From a checkpoint of a small transformer trained on Wikipedia.
Size: 14 layers, width 224, vocabulary 2048.
Each number is 128 + 24 x the weight over its row's rms, rounded and kept within 0 to 255. Layers, rows and columns count from 0. Numbers have three digits each. The size before them is the row's rms in percent of the matrix's.

# layer 6 MLP up, 896x224, rms 0.201, rows 245-269, columns 0-111
102:137140128096109168150075118130127168124130144119164152141171123167158154082127105103111131138078095084155081142136098171099138158124121123125153119140144057144130109110150139095098091165113145118130096172139162124153117099109114114092089089107134110174160116119161163131136128098132138172158131136168150149113157106060135118147115133114
094:106136150093113132182096074090142147141148084152129108139124073125148138136105148133172136155136147088144132117094142144112076096128124143126090119094114100123125135157135103115139128157089159143129126127119131128147127115117130141130110148105109153127083131156128121146117141167149123147134129191144136109167078140138167107144102104154
092:162125093094152115143123127123173143050048128134153095123129114132131099122182143159115116197125110107110109110100128136140111144150135119123151110116120123090134112111152110162109119123130138122130145124122170115163110121091127104157061107131141127129122151134102138153108114119178106187138116176135134123138129111118119135155164116119
092:125171115077118150121139148101156144133124131108147143126137113129119140174082146118129138144112146141161152084123149125133127161120102133118133128167136137106125111141163136106073099101136135158143155130088125114119142148122089145138122116152126108118096154155178140123119119124148162190108161132101132142142121137116149137119146136147
105:140137101119140118157108149126093169164125148125138094113168116143158150120148104145132114113157147104161157128130129131122121125144160121085148089141151092096085168114135062132140117166106181134174138115115092142143148081128140140154127137087134158100125127144143173127131106100110121103118136146147106153088129109110136118124165110122
107:131096162143146126087119082163098124118108118111146108126103155128136139142129123138148111119124120112141165138140128125154164158186167091140115100122151118160134153121130115091111099100123093081133115139147085117084100118150177094180150128175130137132140115128169120133080125143124153101133123140095131117103164143089138113162085143134
092:154098113152100091103131138128113102127158132141161133135196113117107160104147083151152146103166111138079148141105144105075140111185116102106146118108164100124132144134154147146148146172142134107120140137114157101100167129136126072121140166129106159138153125122149142144107125160132145085126146120137136160157143131111113104101137139148
094:078115126129129144147162137148123155104145123150114107094146165154104138122141163135116134134138101136181121122116133123169153130100132145120124107106088126130128152115075159118102139145166139149153079125123112146118138140098153105134158120101177105117137142130164101154113134137144106149074133154159146131097103100123146154140115105125
105:166133151118104090141144177128102118118114125119130137118128118125150138143150151096120131160140147156086143128143144141141131124143121149115144196141113143135172055140089075107095120151155112167111126104146084069131118119150095110105131126086129119125147181176155125091126115139133109106129116150146141158139165160089151119107099079086
107:152102149103138105139134121098134137091127152118155128113098122132138162103160124109145127115183115155145104073148138201128140140122147107138123148109162118160125136109158121114134095130131123153117158115123111129103150134119093120167139149128123147138156134134134142103110136135140116114141098075102147149115114151120098130103162143203
101:133150141122150126122138124103165103114122142144155145151123094152132142146107104135109123106158099132155120139099164128150111145157145133140148153165161082131146094140124111175145149125132129120100128073118132128127128113101107119094123069187157122147143103128165132141154134133156134146085156163159120123104143137106100166158094081098
102:124193142150119130109131109161145123102131128143173145117148120167153093141159143127158148080131151149136105133115147116144124134119144134096109137163127127134154125095142163153117160111166104118102085139073168101135114105141115121137146111166128132125090153103132149121103107086105132114160089160142142130112139081097147128150154112133
095:137087117127092134145075124108149121118149110119158146100124117158112129154177148107138096126102150135131142127132108120159125119139156124150140146139173122102161152129138073121135124143166096082106124129138084133107091075104110147138130121087159147149113105090135096155129173109116121124119169132162113124151128098145132133134170121119
097:087151113114147126100115100110165131139124119129169111107136116155116168164084103133115137153091114124140127123098112144148118084117177140130142147062105141088114118163159107097092180102114134144138133118135158085146169169106124100121147134145110130114134135114128140140134067149186133126137122136154169129153124104131170132131113099109
087:140154134138125135162153142131143076100143109166128094148106114117169122149120138119091111107121104068162098128105139115143142136149143097131151156126123155135110148141151165114115153072092105102072154123123138141160144135124131115166139110088130173114070153090096133140148158136106114104134094095120132141140101132146109090154131159146
104:176148120149103134102119102143104140110148093146109132131141132096099103137118115121126106116136139143122148129125161119158103142103127124096116120086168135109141112108133101088065159109159099167145083159141113107163109128119067103111157095147154129136145167113151121135133123088106103121147125073108134138115130127166129115051152103146
101:116141117146127152137145144121121124148142152129140155130136104151159142121107097151126137096159119134114112127150135160139127166116087141133138144104140122149140119135122127129123106127111150131149139113155142113155136110111153121135141102134120125124132118152163127126152144121151111149140078147124165146132138161151146113110142103120
092:099136099164100148151155121116125140118144107115084107128137136128124074121107189113130117055143102106138138131134135144090164113119134111114175114101139122090108159154128128107145120151099155117095136167091111188144081148124112141140170125139114109105143093133156113099126102118131114132125121157116123102141139149149128135124172147110
099:163132119105150110145116151132143088132082110138146088116150085111118178104143130075142139143063132110102160165120119127082189134093152130118125156112111091154131120128145129139115174127152098120148111092110104155140124105119175152130115088148097146109072123134140134092136111082144151167107160156085151150125108126134129168153112121136
098:095098122106118110169079111134152132110164128137105132130080115098146117133124111125064140149094109143161151115105128098119146133089102109138194142129119128092131113113139162100131187115114103127145127144112160135130172112126151106118057143104129111151139113164099118132128162109100146105151103155086098139092113162095153122125121128096
099:144154120086118106133143120150120089130134096142137166096134079145165115151127129153116127166141124156138140132129137150146172148120119135121111130113136105162163095096104140117125097112159110113136135130110186168127109136095117135140118119114115123093118159128137121063077089111112123144144142146101107106144162110107088133105102096134
107:116105171113121110149167130091098139124092100128108127131140119147074111137148102127155135102096179166112123140152149102163121150100146143132126102123146157161159153119131147126155107145145155138152133106096113109113086103149125091127128124137121080138083132142097144130116101122082097147135096165180162114125146075121152166129134112093
099:181122107132116091131108134097162104100112099088128077144146147153114106117116126154108123112174103189173106152137118150107094105103133110154153127132166116114134073147141129170147155125128097136134135140079121130128134090156127155151135138139103126150159126183144115164105128136096097074111158095121154135127129138146098161143116111100
104:160068141092170126113071069106161140134168112093117133110117122166134123117150119121073071145121096139136096118150145132111133149170124116149098161115127177132134115169131116119118116148133118126112075114204142135071115115127163146101154129123113110140168096136112123114125110166078163139111171119139170137108144112104166147125087152126
104:127149151090116117124085117108049112146143146127146103133159100131121094097137145157123122158126131132158116120065168156148149119141132161150101153141143149122147163096150105164172110161152071138113193126113129091111076183109105152141110106134100122140087116129118133116148095146146120155137111089133112080131166133159132144117139168149